{
  "n_layer": 14,
  "d_model": 192,
  "head_dim": 32,
  "d_mlp": 512,
  "rope_base": 10000.0,
  "init": "uniform",
  "init_std_qkv": 0.0388,
  "init_std_up": 0.0555,
  "beta1": 0.95,
  "decay_fraction": 1.0,
  "decay_shape": "linear",
  "final_lr_fraction": 0.0
}
Each number is 50 + 10 x the weight over its row's rms, rounded and kept within 0 to 99. Layers, rows and columns count from 0. The size before them is the row's rms in percent of the matrix's.

# layer 11 attention query, 192x192, rms 0.0388, rows 21-31,53-62,85-94,117-126,149-158,180-190, columns 96-191
093:54 48 63 67 56 47 59 34 43 49 48 39 29 49 49 48 50 46 54 54 38 59 52 51 60 55 42 55 38 59 42 44 65 49 43 62 48 33 35 51 63 55 40 59 49 57 33 45 51 45 39 57 61 43 59 62 65 35 52 51 54 59 49 60 64 56 58 52 38 52 56 32 68 60 57 46 59 53 42 37 41 59 52 42 50 40 64 42 29 39 62 61 46 53 55 39
107:55 55 43 57 49 64 53 56 35 45 45 51 59 39 45 38 34 38 45 41 34 44 37 63 45 57 54 47 51 40 59 32 51 66 31 49 51 48 53 45 56 57 46 43 55 51 46 51 63 53 51 48 47 53 39 61 47 50 53 55 55 49 51 43 63 54 70 59 59 43 61 53 49 57 69 55 58 48 62 40 38 74 60 57 44 36 54 51 49 29 49 46 39 50 57 58
100:44 76 45 55 46 50 61 57 57 66 32 34 40 43 44 47 69 52 55 31 33 47 42 60 58 56 69 26 57 58 55 54 41 44 36 69 51 50 73 52 47 46 39 67 51 60 40 67 50 66 32 52 49 52 49 69 46 58 64 62 49 50 39 58 53 39 62 45 57 44 49 63 51 64 59 49 39 41 41 58 44 52 56 53 45 50 57 45 46 57 38 59 49 48 45 47
098:35 47 47 37 38 12 47 59 62 48 51 48 37 51 51 45 49 54 33 41 52 38 45 44 46 54 52 41 32 58 50 60 40 59 52 41 44 53 52 51 40 47 39 55 46 56 36 36 45 57 50 44 51 52 41 39 33 47 66 41 67 77 51 38 58 47 37 45 53 55 52 38 42 39 49 43 73 60 46 41 51 46 48 39 47 49 61 51 51 63 45 35 61 57 47 51
094:59 49 64 41 38 50 43 36 54 47 47 55 39 57 59 53 48 64 39 60 67 49 50 49 56 45 70 41 52 49 42 40 66 51 35 59 36 33 58 45 57 37 60 46 56 51 43 54 53 50 43 38 46 41 55 67 51 46 61 55 52 63 59 47 45 60 43 51 35 56 58 40 44 52 60 28 56 50 45 51 47 54 39 31 47 55 55 50 51 37 38 48 34 73 48 40
112:53 44 60 49 37 41 59 52 62 43 48 51 51 62 46 66 36 52 44 56 56 40 58 44 56 67 31 56 35 34 28 43 57 47 43 39 51 62 48 43 53 64 29 58 52 44 56 22 62 45 50 58 60 54 54 45 50 45 49 51 61 50 54 48 41 67 48 51 40 59 41 31 49 62 50 66 61 46 46 37 48 50 51 36 65 44 64 42 27 53 40 55 45 64 56 50
111:49 55 49 38 38 36 73 58 65 46 48 58 36 54 37 39 40 45 35 42 53 54 37 57 61 60 66 31 52 67 41 41 57 55 47 62 44 60 68 51 44 66 50 37 54 50 35 47 52 56 53 51 53 58 31 53 42 56 69 45 49 54 57 35 48 67 50 58 44 57 43 58 33 39 47 61 59 58 38 41 53 50 72 46 49 48 46 43 60 54 48 50 52 37 36 38
126:38 65 44 57 63 64 42 36 34 33 45 38 40 44 55 32 60 59 47 53 45 65 43 63 45 55 62 38 47 56 57 68 64 49 50 58 49 51 51 67 44 38 59 55 53 60 32 63 51 68 59 54 51 64 34 50 53 52 54 45 51 49 56 56 57 42 44 69 60 47 56 68 58 23 47 58 48 73 45 42 55 40 58 55 50 57 39 51 63 38 51 52 43 51 50 52
103:60 38 58 44 35 39 40 53 47 41 39 54 52 42 53 55 40 55 37 60 55 47 32 42 41 52 60 66 44 43 41 47 63 47 43 56 48 52 41 31 46 44 32 45 55 49 47 27 50 66 37 50 55 53 54 50 39 50 58 46 71 58 45 55 47 66 38 50 54 55 41 36 37 49 52 57 47 50 54 28 56 56 27 48 43 48 49 50 42 48 39 58 44 44 61 62
113:48 58 30 37 52 42 55 47 45 42 58 46 55 39 38 60 56 65 48 54 33 61 52 58 41 56 62 66 53 58 55 56 29 39 50 69 41 63 61 45 42 49 74 41 42 43 59 69 59 50 46 45 50 66 45 35 64 51 32 48 42 46 32 48 52 43 49 48 35 59 49 58 52 36 60 68 49 42 52 54 71 42 60 37 40 61 59 45 59 52 56 46 53 48 61 65
135:43 48 51 44 42 39 60 57 50 40 49 53 55 58 51 66 46 53 40 56 52 53 54 44 32 38 65 63 42 24 52 56 50 57 45 48 34 45 44 43 50 42 46 50 55 50 50 28 49 42 51 49 62 52 49 49 45 48 50 40 49 51 51 49 34 46 43 50 38 64 44 51 63 46 49 57 64 67 53 45 38 38 51 54 47 50 52 48 44 44 56 55 44 46 50 40
072:57 55 74 54 51 53 44 41 40 65 61 41 52 40 50 33 38 48 42 61 32 62 55 49 51 59 67 51 35 48 41 55 28 52 41 52 51 32 31 60 55 48 32 52 46 39 30 54 61 55 58 55 35 52 53 66 51 40 54 45 54 47 48 60 60 62 44 51 52 55 57 38 64 59 49 32 48 54 39 44 53 61 51 53 54 42 72 54 31 30 71 58 55 65 51 59
096:75 41 57 53 57 61 63 41 32 43 36 47 43 46 42 54 45 37 40 59 40 36 36 41 38 60 51 37 33 54 58 64 54 69 37 58 49 57 53 59 66 58 39 48 60 46 52 53 53 57 60 46 44 56 54 63 50 43 59 51 62 52 52 56 55 61 55 64 46 47 73 56 36 58 69 33 49 47 44 65 42 54 69 50 36 27 54 50 47 39 59 53 42 46 64 43
125:36 60 40 58 47 48 63 73 47 58 42 34 33 57 49 59 47 46 42 48 35 42 54 60 59 44 67 35 57 51 39 47 57 55 45 46 53 45 67 64 48 52 52 55 46 47 33 56 48 45 47 74 50 37 35 73 56 41 45 67 41 46 43 45 30 45 66 46 48 47 49 68 34 57 61 41 58 48 37 52 56 64 46 42 38 48 51 47 53 70 34 45 37 28 33 53
116:50 54 37 53 58 44 46 39 68 36 40 46 58 31 50 54 52 49 53 44 39 58 48 39 58 39 61 61 40 46 61 63 41 34 43 57 43 49 41 49 32 45 40 56 45 44 26 32 45 49 51 40 54 47 36 43 46 39 67 64 65 64 48 34 59 41 53 44 41 59 58 59 49 33 41 49 62 43 56 36 41 58 38 44 47 63 79 58 49 59 60 56 47 48 42 56
125:47 51 39 39 28 46 51 45 41 57 41 52 50 55 51 51 55 54 45 51 51 50 36 45 51 46 60 45 47 40 31 32 70 64 45 55 55 48 60 39 36 47 52 33 39 65 43 54 65 44 62 43 50 50 58 61 43 49 53 34 51 59 48 56 34 47 46 56 64 54 44 58 36 42 61 70 53 41 49 67 62 70 45 28 45 62 70 57 52 55 38 47 34 41 27 49
116:58 46 55 64 50 54 59 59 42 32 46 63 50 40 48 66 41 60 49 54 31 45 53 54 45 63 30 43 48 46 61 54 43 47 57 53 39 58 36 51 54 66 48 60 40 26 64 68 46 26 56 74 53 64 41 36 46 48 42 45 71 54 50 46 30 62 40 73 22 37 54 73 51 40 46 58 57 39 42 41 57 41 54 50 46 43 48 44 58 52 49 48 43 36 39 51
111:63 51 54 53 44 33 41 50 69 69 47 48 56 60 38 32 42 56 33 56 54 57 52 66 60 66 42 53 59 66 31 55 62 63 51 35 41 49 50 58 62 62 71 50 55 38 47 74 37 47 66 54 54 61 44 58 44 58 53 32 45 42 52 53 43 61 63 56 39 41 49 56 48 49 44 45 53 36 33 50 58 43 68 46 30 44 50 48 51 51 50 43 53 49 52 53
114:33 55 42 39 59 61 48 49 44 39 43 48 38 53 57 48 62 58 46 73 46 43 57 40 36 53 55 52 72 50 66 43 64 52 66 50 51 45 63 52 30 38 56 48 64 57 51 55 47 60 40 59 56 58 45 38 57 69 44 49 38 55 39 56 50 38 53 56 74 60 39 66 45 34 53 57 41 63 54 54 60 33 55 51 43 50 37 59 64 37 52 42 55 59 58 43
122:49 35 57 43 42 35 49 48 46 50 41 52 40 49 62 55 64 59 41 47 61 50 45 59 40 48 65 52 49 54 50 30 77 52 49 40 50 59 51 50 34 47 43 66 43 56 51 43 53 58 36 63 64 55 61 44 50 43 34 55 58 56 51 52 64 57 42 40 54 47 54 27 20 48 46 52 40 51 42 44 60 42 42 57 51 65 45 59 46 42 36 54 69 63 48 57
114:62 51 47 34 56 38 52 73 49 63 60 45 54 34 45 50 29 56 60 48 34 46 52 54 49 39 62 66 63 70 43 55 37 33 27 48 53 47 39 40 61 48 62 52 37 62 50 43 54 38 36 47 47 69 45 38 37 55 57 45 42 59 44 40 47 54 52 46 38 48 42 54 54 42 62 61 68 56 42 65 72 44 51 42 38 65 62 50 45 77 56 63 47 50 46 46
100:58 58 56 42 56 51 53 53 39 43 56 43 39 42 60 45 50 42 57 54 40 57 58 61 58 57 44 52 46 49 59 38 45 42 34 39 49 37 40 44 73 52 47 54 42 49 40 58 61 31 48 53 48 46 58 57 67 40 47 56 58 57 53 62 53 48 65 34 52 45 55 32 59 60 46 40 60 64 52 60 54 57 58 52 42 31 74 48 39 24 58 50 55 50 63 44
119:73 40 52 44 50 47 64 36 33 52 35 54 52 44 45 51 46 30 45 61 53 40 52 44 49 49 61 35 49 48 55 46 63 68 42 51 52 47 51 53 59 57 45 36 58 56 33 39 43 47 43 65 44 44 55 49 40 46 66 53 66 53 51 47 56 57 61 51 49 55 63 56 46 61 62 37 51 59 47 55 43 66 55 52 36 39 59 53 36 41 54 52 54 53 49 34
130:47 70 36 49 51 44 45 79 42 61 34 35 38 57 46 53 61 38 50 42 32 51 41 57 58 45 72 36 62 58 35 34 61 62 34 42 56 59 59 50 46 53 52 71 38 69 38 50 45 60 32 52 44 44 48 79 57 50 56 65 38 56 36 36 58 52 55 41 46 53 46 60 46 62 61 44 54 57 39 60 53 63 46 43 38 38 56 54 47 50 44 58 56 34 41 40
113:43 52 46 49 52 44 47 51 73 58 40 50 50 35 53 58 50 44 51 43 36 38 51 50 63 42 44 48 47 42 48 58 44 45 48 45 47 48 56 42 35 32 37 55 54 40 49 40 43 49 55 50 41 46 48 43 41 35 67 54 69 72 46 55 50 47 59 45 61 54 50 65 52 52 50 52 74 54 51 42 45 67 35 42 43 50 81 60 32 61 43 49 51 45 51 47
108:53 48 50 52 26 45 72 46 49 49 40 48 57 51 50 54 42 53 43 62 67 38 50 52 53 53 55 51 57 59 24 23 74 63 52 36 61 53 59 66 47 65 51 50 55 59 38 59 70 52 52 60 56 48 53 71 50 49 47 52 50 62 52 47 47 56 49 56 66 49 65 61 33 49 58 56 53 41 32 61 52 53 51 28 51 55 43 58 64 55 34 43 56 44 39 46
103:62 26 57 58 50 49 60 49 64 48 58 55 61 36 52 36 48 54 59 58 39 49 56 49 56 63 43 58 41 64 54 58 50 49 55 43 45 52 36 43 56 60 26 45 51 47 50 60 58 49 62 44 60 57 31 53 42 47 49 59 53 44 41 55 44 46 43 60 38 48 56 51 49 47 34 51 62 58 46 43 51 56 38 61 31 40 50 46 46 66 48 54 28 52 48 60
125:67 48 47 51 47 36 45 47 62 56 61 59 56 52 56 32 53 54 44 50 38 56 42 57 63 67 50 59 57 67 44 54 56 59 56 42 60 52 45 57 60 60 59 36 61 40 47 70 59 38 58 53 58 56 50 55 37 59 50 32 41 37 46 54 40 52 59 62 38 58 45 55 55 51 47 50 60 46 31 64 57 42 72 54 39 55 46 31 51 59 41 56 41 57 37 44
102:34 55 33 45 54 64 57 42 47 39 47 46 47 48 51 60 62 48 37 68 52 50 51 52 38 51 65 33 66 49 62 44 65 53 48 70 52 49 65 46 22 44 49 56 56 71 42 55 56 58 50 54 44 55 48 32 61 50 53 38 58 63 50 58 50 26 45 45 59 62 55 68 54 29 45 47 35 58 60 55 75 30 59 42 36 64 46 56 70 45 39 43 48 49 48 37
104:57 42 51 51 43 53 48 49 59 36 53 45 42 35 68 46 44 55 41 51 63 60 49 53 38 51 47 51 43 65 75 33 65 57 47 65 49 62 49 37 33 52 42 56 47 55 47 46 53 68 35 53 71 52 39 36 38 46 53 47 65 52 50 53 50 63 32 40 58 40 46 37 40 53 47 60 43 70 41 47 43 53 56 59 46 47 49 50 56 44 46 68 50 56 44 40
111:62 67 47 48 48 38 43 55 51 47 55 44 48 20 32 55 70 54 61 45 42 57 55 45 55 38 56 65 55 49 55 69 48 29 50 52 44 54 42 48 56 47 71 46 52 49 57 71 45 49 49 47 64 66 54 49 44 60 48 49 47 61 49 49 44 47 45 50 33 56 36 53 53 40 54 70 65 40 39 57 67 55 65 43 30 64 48 41 52 72 62 72 45 48 43 59
089:58 56 60 58 55 60 50 42 45 48 57 46 32 53 57 37 51 48 53 54 39 61 47 55 57 57 55 47 47 47 61 46 41 53 46 46 45 34 39 47 66 50 45 51 55 51 34 54 42 52 64 45 52 44 55 62 58 36 54 51 49 51 51 50 57 56 68 50 44 49 52 42 57 57 49 35 54 65 40 50 40 60 61 59 34 36 68 41 32 33 68 61 54 48 66 43
087:64 40 50 47 48 44 58 56 35 44 31 59 60 49 36 62 34 33 55 54 55 51 52 40 51 50 48 43 40 50 48 26 61 70 42 38 50 50 52 55 55 56 53 47 43 65 48 39 45 54 43 56 38 47 66 50 58 54 58 46 49 53 45 43 51 50 57 54 56 58 74 62 53 52 64 40 54 44 74 60 67 68 57 42 43 42 45 52 59 54 40 43 42 48 56 41
121:42 61 42 59 53 55 54 61 38 45 41 31 47 57 53 59 55 31 46 36 39 56 34 54 60 50 60 38 71 55 40 47 47 72 41 41 43 58 56 72 51 36 56 55 46 62 51 39 51 56 35 59 54 36 45 65 53 49 46 64 28 53 43 36 48 43 63 49 51 55 53 59 43 62 55 44 53 66 58 66 48 59 58 48 41 58 50 54 55 55 48 59 46 31 39 50
124:54 51 44 63 50 33 48 54 62 58 34 71 52 31 55 61 45 53 57 52 38 57 54 47 54 42 49 43 44 52 56 63 52 45 59 50 52 38 55 40 40 40 38 48 59 39 34 18 42 51 52 56 42 55 44 37 36 35 62 72 61 75 41 49 48 46 48 50 48 53 66 64 48 44 37 62 71 49 51 30 37 51 30 35 56 45 74 56 42 56 44 52 53 35 51 61
105:57 49 45 50 26 43 61 41 58 54 41 43 57 41 62 50 51 56 45 47 47 44 51 42 55 54 59 53 40 61 39 47 71 66 38 35 48 46 50 45 43 56 43 43 51 56 32 50 74 43 43 51 48 48 49 69 55 49 50 34 50 63 63 47 38 44 55 65 65 57 42 54 42 41 52 65 52 38 47 59 60 51 40 27 51 48 49 55 59 48 43 39 54 46 40 62
126:60 47 61 55 64 58 68 38 38 39 54 58 47 41 51 35 54 53 45 57 43 66 38 45 40 52 40 42 40 52 68 62 53 63 58 65 40 58 30 52 39 56 34 46 44 39 57 73 45 51 53 57 68 71 41 55 51 54 42 48 57 45 47 47 47 47 42 72 34 45 64 56 58 30 32 65 58 45 51 49 51 53 56 59 47 34 52 35 56 52 58 62 24 46 38 44
108:71 42 52 43 43 41 49 45 72 51 52 79 45 53 51 33 44 51 35 52 65 41 43 67 55 47 48 38 47 73 56 58 55 40 51 32 51 57 46 54 55 51 40 48 62 51 51 38 63 54 61 56 56 65 43 60 29 52 60 26 52 62 49 49 32 64 59 57 53 54 67 44 46 40 32 51 65 51 46 68 49 26 66 58 51 45 52 48 54 52 46 54 47 57 38 53
115:42 51 50 38 63 54 55 38 70 47 47 44 47 49 68 52 61 38 47 68 58 49 64 46 49 62 63 48 61 51 61 63 57 68 60 61 56 35 67 39 34 41 42 57 65 66 56 44 72 57 51 66 58 50 55 48 52 64 52 56 51 78 56 51 57 30 42 56 54 56 49 53 47 30 41 52 54 56 57 62 65 45 45 50 50 68 57 54 55 44 40 48 53 47 45 52
119:59 48 67 57 44 52 57 31 51 37 51 53 34 45 62 32 55 59 60 49 65 53 53 61 53 51 69 46 48 60 75 47 60 41 68 60 49 48 54 45 47 38 42 50 45 44 47 60 41 66 46 54 67 57 50 46 33 40 50 48 52 52 51 57 64 55 43 58 51 37 48 38 35 60 54 63 39 59 42 34 25 38 46 63 53 49 47 56 54 37 59 48 48 73 64 45
126:69 48 28 36 46 38 47 64 52 49 66 48 48 29 37 55 58 54 56 31 39 43 59 53 53 57 65 68 65 40 48 53 46 26 39 49 45 59 50 49 70 57 65 54 44 47 47 55 52 43 55 37 54 62 38 49 46 56 50 40 49 49 57 54 42 59 53 39 30 46 46 42 51 42 56 60 70 54 44 53 63 47 60 35 40 59 59 50 48 67 57 63 31 60 50 53
113:50 54 52 61 43 48 74 38 39 40 58 53 35 50 54 60 68 46 55 47 44 41 59 36 54 52 55 47 56 28 68 34 55 65 37 47 47 51 38 51 69 56 24 61 52 55 47 42 52 56 47 63 44 38 58 47 66 36 52 50 60 60 69 56 55 31 61 48 46 54 45 55 41 49 68 60 44 54 57 45 57 46 47 59 47 56 42 46 46 49 38 57 39 66 53 51
112:83 48 61 53 34 48 48 45 35 48 69 52 60 46 39 56 54 49 33 59 54 45 49 39 67 66 56 47 42 61 53 40 62 60 48 45 40 61 40 51 52 51 29 52 68 54 39 54 59 50 63 48 52 43 68 61 57 72 51 57 37 50 55 56 40 62 54 46 46 50 53 48 59 58 46 33 65 42 42 58 65 63 63 63 44 38 52 48 39 59 50 48 51 61 54 47
093:49 52 46 37 46 45 54 55 46 41 38 37 48 49 67 45 46 68 66 55 55 48 75 34 44 34 52 67 57 47 44 45 51 28 57 55 51 47 42 50 38 54 62 53 50 63 58 53 45 45 45 42 37 63 37 48 49 35 28 58 49 42 41 38 24 60 47 40 41 28 48 46 49 51 55 62 49 36 39 52 46 64 36 44 60 53 63 57 44 45 50 52 42 53 72 52
088:50 50 50 48 75 59 56 48 66 58 41 35 52 66 76 45 50 35 33 59 46 55 30 64 66 54 40 59 58 54 41 56 64 53 54 58 43 64 46 52 45 69 50 66 46 55 47 50 58 42 49 46 50 53 65 49 61 47 64 58 38 52 35 60 57 72 47 64 47 69 50 48 43 42 39 39 62 41 66 57 59 52 43 49 32 63 57 42 69 45 43 48 50 45 71 63
119:46 54 50 51 32 47 61 35 56 43 42 57 30 41 58 44 42 42 42 40 54 43 52 58 59 35 54 33 42 32 46 49 60 51 30 50 41 46 60 48 38 56 15 49 46 67 54 38 69 49 43 47 43 55 53 55 53 58 52 35 59 66 57 58 51 53 49 49 54 40 49 58 51 31 50 57 56 75 66 56 53 67 45 50 49 45 51 51 52 46 41 48 57 63 68 41
106:50 41 54 66 65 35 52 56 33 41 46 63 50 25 58 43 56 63 58 56 29 54 46 55 48 51 46 46 53 46 56 58 50 48 49 44 33 57 24 44 42 55 26 56 46 49 55 55 41 55 43 62 53 53 24 65 38 53 42 54 44 54 62 38 46 42 56 43 42 59 40 48 50 37 57 58 61 69 41 49 55 43 41 60 41 39 50 50 49 52 37 57 49 60 44 62
104:45 44 53 45 40 48 59 53 65 61 42 52 52 55 67 53 37 58 42 69 63 43 49 61 51 57 43 56 44 56 24 31 58 45 58 61 52 52 59 40 45 57 65 62 51 62 54 50 42 54 63 43 43 53 47 37 48 53 51 36 57 59 40 62 44 77 48 60 62 35 53 66 52 38 53 49 41 59 36 45 46 31 49 34 73 54 42 59 72 58 30 35 46 43 55 46
105:52 35 49 53 60 47 39 59 40 48 61 45 54 36 63 42 63 40 43 53 30 52 46 50 51 59 71 44 51 60 58 63 53 49 44 62 45 38 39 32 52 55 39 40 36 55 40 42 78 32 49 64 59 42 48 44 54 54 59 57 42 69 67 38 56 46 45 48 42 70 58 53 63 58 52 69 75 49 32 53 52 56 58 66 52 60 35 48 39 30 52 48 41 57 49 53
088:36 55 55 54 46 40 32 56 58 45 57 38 64 53 49 41 43 65 54 62 58 56 40 54 37 50 50 50 45 41 56 63 51 53 80 51 42 59 35 51 38 21 49 81 64 32 57 39 48 59 64 62 57 47 53 63 62 54 37 46 31 57 53 41 33 30 29 65 53 54 52 51 40 65 56 56 49 51 41 44 60 41 41 59 45 50 55 38 49 53 44 42 70 52 59 54
097:45 58 50 50 50 69 74 58 42 47 63 50 48 47 45 46 42 37 45 64 40 52 63 44 29 58 81 54 57 54 51 37 35 52 60 64 44 52 32 44 54 52 63 56 46 48 42 42 48 53 45 74 44 52 46 53 60 40 36 60 73 37 60 41 55 57 38 53 48 77 53 32 62 65 70 59 43 50 54 38 58 48 43 45 49 43 55 54 46 46 59 53 32 40 47 34
092:46 56 50 48 50 50 35 44 44 50 66 49 62 64 53 46 45 61 42 47 49 23 32 50 48 69 61 40 48 62 70 34 59 67 35 70 48 43 50 54 54 62 47 35 50 60 43 49 35 53 41 42 59 41 55 51 31 39 47 45 54 58 76 63 59 61 46 66 56 49 61 30 68 47 52 35 55 60 35 52 52 41 58 34 40 62 26 47 60 48 46 54 46 53 54 62
094:57 48 45 73 38 51 42 50 35 57 65 54 39 69 60 51 57 59 59 40 51 54 56 58 61 42 62 41 47 63 58 39 63 41 48 57 51 46 47 52 65 61 33 62 55 63 44 42 69 43 43 43 48 50 55 51 57 42 58 37 51 46 74 56 43 63 40 56 51 54 36 47 38 60 61 33 69 46 58 58 65 55 37 57 51 59 53 60 56 31 40 44 48 49 47 45
097:63 36 55 39 46 46 44 37 44 44 37 52 43 39 72 52 44 42 35 56 48 51 22 50 39 63 44 50 51 60 50 52 63 58 41 61 60 41 49 42 60 42 47 35 53 64 41 45 47 46 56 50 54 44 46 49 46 45 57 27 61 41 46 44 48 63 54 66 62 40 73 43 52 60 43 47 40 47 46 67 59 56 68 52 51 44 72 58 50 46 58 41 58 46 41 49
099:45 42 46 38 55 40 32 62 56 45 60 33 37 66 51 43 69 43 43 34 33 34 59 52 60 57 47 31 53 51 48 45 57 45 37 48 51 45 45 51 55 44 63 58 52 39 61 53 47 58 41 55 54 37 42 55 44 66 41 50 52 62 54 42 54 56 53 60 49 60 39 46 39 44 57 35 51 45 42 56 56 70 46 31 54 49 60 43 52 50 37 56 46 52 56 55
106:47 55 55 47 50 63 52 43 56 40 49 47 41 62 46 70 32 25 28 43 43 30 46 56 64 45 51 42 31 57 44 57 53 44 37 33 31 34 53 39 44 52 42 62 62 40 49 35 62 42 66 58 45 38 51 44 57 44 53 49 61 57 55 59 46 43 51 53 58 69 51 42 46 65 61 57 58 63 46 29 54 47 48 38 47 59 61 48 41 54 59 46 55 49 43 53
098:65 53 57 41 31 43 59 36 45 38 51 54 37 35 56 60 46 52 40 49 68 37 50 45 57 48 59 39 46 62 40 36 68 45 45 42 49 45 47 32 49 47 37 55 55 74 59 46 59 50 52 56 62 41 54 50 51 38 61 46 47 48 62 49 46 67 44 50 48 49 35 52 27 53 71 54 74 44 56 60 59 47 48 35 57 52 47 50 52 54 35 53 41 34 45 41
087:55 60 58 52 52 53 56 46 68 59 73 42 42 59 48 47 46 37 54 38 47 53 42 51 65 52 54 52 38 71 47 56 37 62 61 43 39 49 40 24 46 61 34 44 38 33 40 63 64 36 51 46 73 70 44 23 59 50 43 61 50 39 50 68 53 54 41 65 46 56 50 43 55 53 48 46 71 43 55 56 61 36 47 35 57 52 56 41 46 45 41 61 53 31 45 63
099:51 41 47 28 48 41 40 46 51 52 51 49 48 54 47 49 52 47 44 60 43 26 44 48 62 53 41 60 40 42 40 27 62 51 34 42 54 44 42 67 36 59 54 49 61 59 57 38 55 31 50 51 29 53 73 52 35 47 56 39 42 68 51 58 38 58 51 44 44 50 45 47 53 52 33 42 60 53 38 32 50 47 76 48 52 41 43 56 54 45 45 49 48 66 31 36
089:25 45 29 38 56 50 48 42 54 44 46 48 37 43 53 57 44 62 65 58 42 51 56 46 57 52 41 39 43 47 37 49 73 50 24 45 55 77 58 59 27 47 57 53 63 51 46 27 50 54 58 55 37 62 38 52 34 65 56 56 48 61 55 43 44 62 61 55 64 40 45 60 53 19 33 58 54 60 65 53 54 46 53 42 48 63 27 44 56 54 51 42 58 51 51 54
092:45 38 57 54 46 50 53 54 50 37 40 43 45 57 65 49 47 51 47 53 51 45 55 48 42 51 61 62 38 47 70 52 69 45 45 42 61 63 48 61 39 61 63 56 34 50 49 69 48 50 38 54 63 44 56 52 45 53 50 48 58 46 69 52 54 66 55 60 37 45 55 38 44 54 39 61 45 57 36 51 58 56 43 57 48 51 43 62 68 50 55 46 50 67 42 65
089:52 32 51 35 49 44 47 42 51 43 53 48 31 55 48 46 51 42 49 52 44 51 60 32 52 56 67 58 50 39 65 48 54 45 61 43 56 47 47 54 52 47 61 52 51 68 61 43 51 47 59 45 50 49 54 37 62 51 58 60 56 59 34 51 42 44 61 60 24 64 42 66 67 67 48 51 76 66 26 44 60 43 58 45 49 55 47 35 57 59 52 58 58 40 49 64
# layer 11 attention key, 32x192, rms 0.0387, rows 20-30, columns 96-191
053:55 47 65 56 38 58 54 45 42 68 53 46 31 59 42 38 40 48 48 49 52 36 41 52 56 58 53 51 55 72 41 40 54 64 56 35 59 47 39 49 45 51 29 37 56 55 34 24 61 41 57 48 46 39 54 55 48 52 61 74 55 46 58 54 45 60 52 58 63 56 65 53 62 58 41 35 55 45 49 50 42 71 35 40 62 40 67 52 47 42 38 51 47 53 49 59
087:59 38 45 40 62 55 62 43 43 42 57 60 51 31 59 63 52 35 55 68 48 71 58 42 39 49 31 46 37 44 55 39 60 46 43 57 45 61 43 64 44 56 60 41 41 54 52 50 47 37 48 60 46 50 68 57 48 39 50 48 56 47 52 56 57 50 45 49 45 33 59 48 41 41 59 54 58 58 59 58 47 64 54 52 46 53 56 55 42 53 47 45 57 55 51 41
116:57 46 46 48 52 45 58 52 69 38 60 43 60 46 79 62 61 46 43 67 60 66 52 60 34 44 44 37 38 72 48 43 59 50 55 47 42 47 65 43 35 54 51 57 60 47 61 54 49 60 60 56 52 55 64 64 49 40 49 41 57 64 40 58 45 39 44 37 70 54 61 52 45 44 48 36 57 66 56 60 47 45 43 52 63 45 57 47 63 57 50 57 45 42 47 43
098:62 38 49 41 49 45 42 52 37 57 54 54 38 36 52 54 51 38 50 64 38 42 39 44 60 54 31 49 41 62 40 48 44 64 44 46 59 47 36 57 49 44 50 35 39 44 60 47 55 39 33 46 28 39 74 56 49 64 53 68 40 35 49 48 51 28 27 58 44 50 53 56 42 44 56 42 53 50 41 57 63 58 55 52 31 64 30 45 44 66 63 61 48 45 62 54
115:43 38 53 26 66 58 36 50 72 67 47 54 48 50 60 65 40 35 38 73 55 44 43 57 40 36 64 56 62 46 39 45 43 40 33 63 52 43 51 47 37 59 46 56 50 45 57 36 53 60 39 67 55 56 50 53 40 51 45 49 60 64 49 46 45 63 46 53 58 51 60 50 50 33 53 55 58 63 43 54 39 48 36 41 52 62 57 54 37 59 52 58 49 38 60 45
116:52 45 46 50 31 45 75 57 62 53 42 54 62 35 54 57 40 49 53 54 60 44 44 56 60 44 55 45 48 49 44 57 80 40 46 53 62 56 53 51 55 45 65 67 40 53 46 29 63 58 61 40 47 49 45 52 54 48 52 41 46 54 24 41 32 49 57 52 53 51 48 61 37 46 37 61 56 49 53 65 54 35 47 41 43 50 48 58 66 56 44 44 57 48 28 48
121:56 53 44 46 50 38 23 63 56 51 55 58 53 43 50 35 84 51 71 46 49 68 51 64 52 56 47 48 58 63 69 45 36 58 59 59 57 56 49 47 44 56 65 54 40 47 54 63 49 35 45 52 56 56 44 55 57 47 38 67 36 60 55 47 58 38 40 58 25 49 36 39 45 54 29 62 63 44 41 63 51 49 56 56 56 55 47 40 63 54 55 54 48 62 53 69
117:57 19 57 40 49 53 56 45 55 66 51 41 36 42 57 37 58 52 43 46 40 55 55 44 57 61 52 53 57 51 49 41 44 45 62 32 57 56 41 73 62 65 66 43 46 39 50 48 67 27 55 51 53 51 53 56 42 51 59 37 54 37 55 54 44 61 54 43 49 39 57 42 67 63 57 55 68 61 52 60 55 39 72 60 50 48 58 51 50 56 55 55 57 73 32 46
117:38 63 49 57 59 53 65 44 47 45 50 39 52 55 62 50 54 45 55 61 53 55 60 47 47 53 61 41 42 58 61 61 58 61 55 60 59 57 66 52 30 52 44 36 49 60 62 52 58 52 54 62 34 44 70 55 41 65 55 57 43 65 25 63 49 60 48 36 74 38 59 43 53 59 57 53 35 55 53 43 55 36 42 65 60 55 39 57 63 58 66 35 56 42 44 44
115:40 60 41 60 46 61 65 43 66 53 61 59 24 44 41 38 54 64 50 44 42 62 59 53 48 32 63 53 54 56 35 46 54 42 60 47 32 48 58 62 39 59 48 42 34 57 47 49 50 56 57 41 69 43 52 53 43 41 38 42 53 39 49 52 36 46 59 46 63 43 47 31 33 50 51 62 53 59 28 41 58 48 52 58 41 43 59 43 74 45 52 36 45 45 59 34
123:64 51 59 59 47 52 55 40 44 68 44 38 42 47 48 39 62 52 46 62 45 59 73 54 67 60 69 56 61 66 59 64 63 62 46 54 56 43 43 42 57 43 60 44 54 30 62 56 47 50 57 52 53 42 26 49 49 50 46 62 47 49 45 44 52 50 48 50 51 64 46 71 60 57 53 48 63 44 44 39 50 46 50 40 44 37 43 45 37 53 72 45 40 50 36 63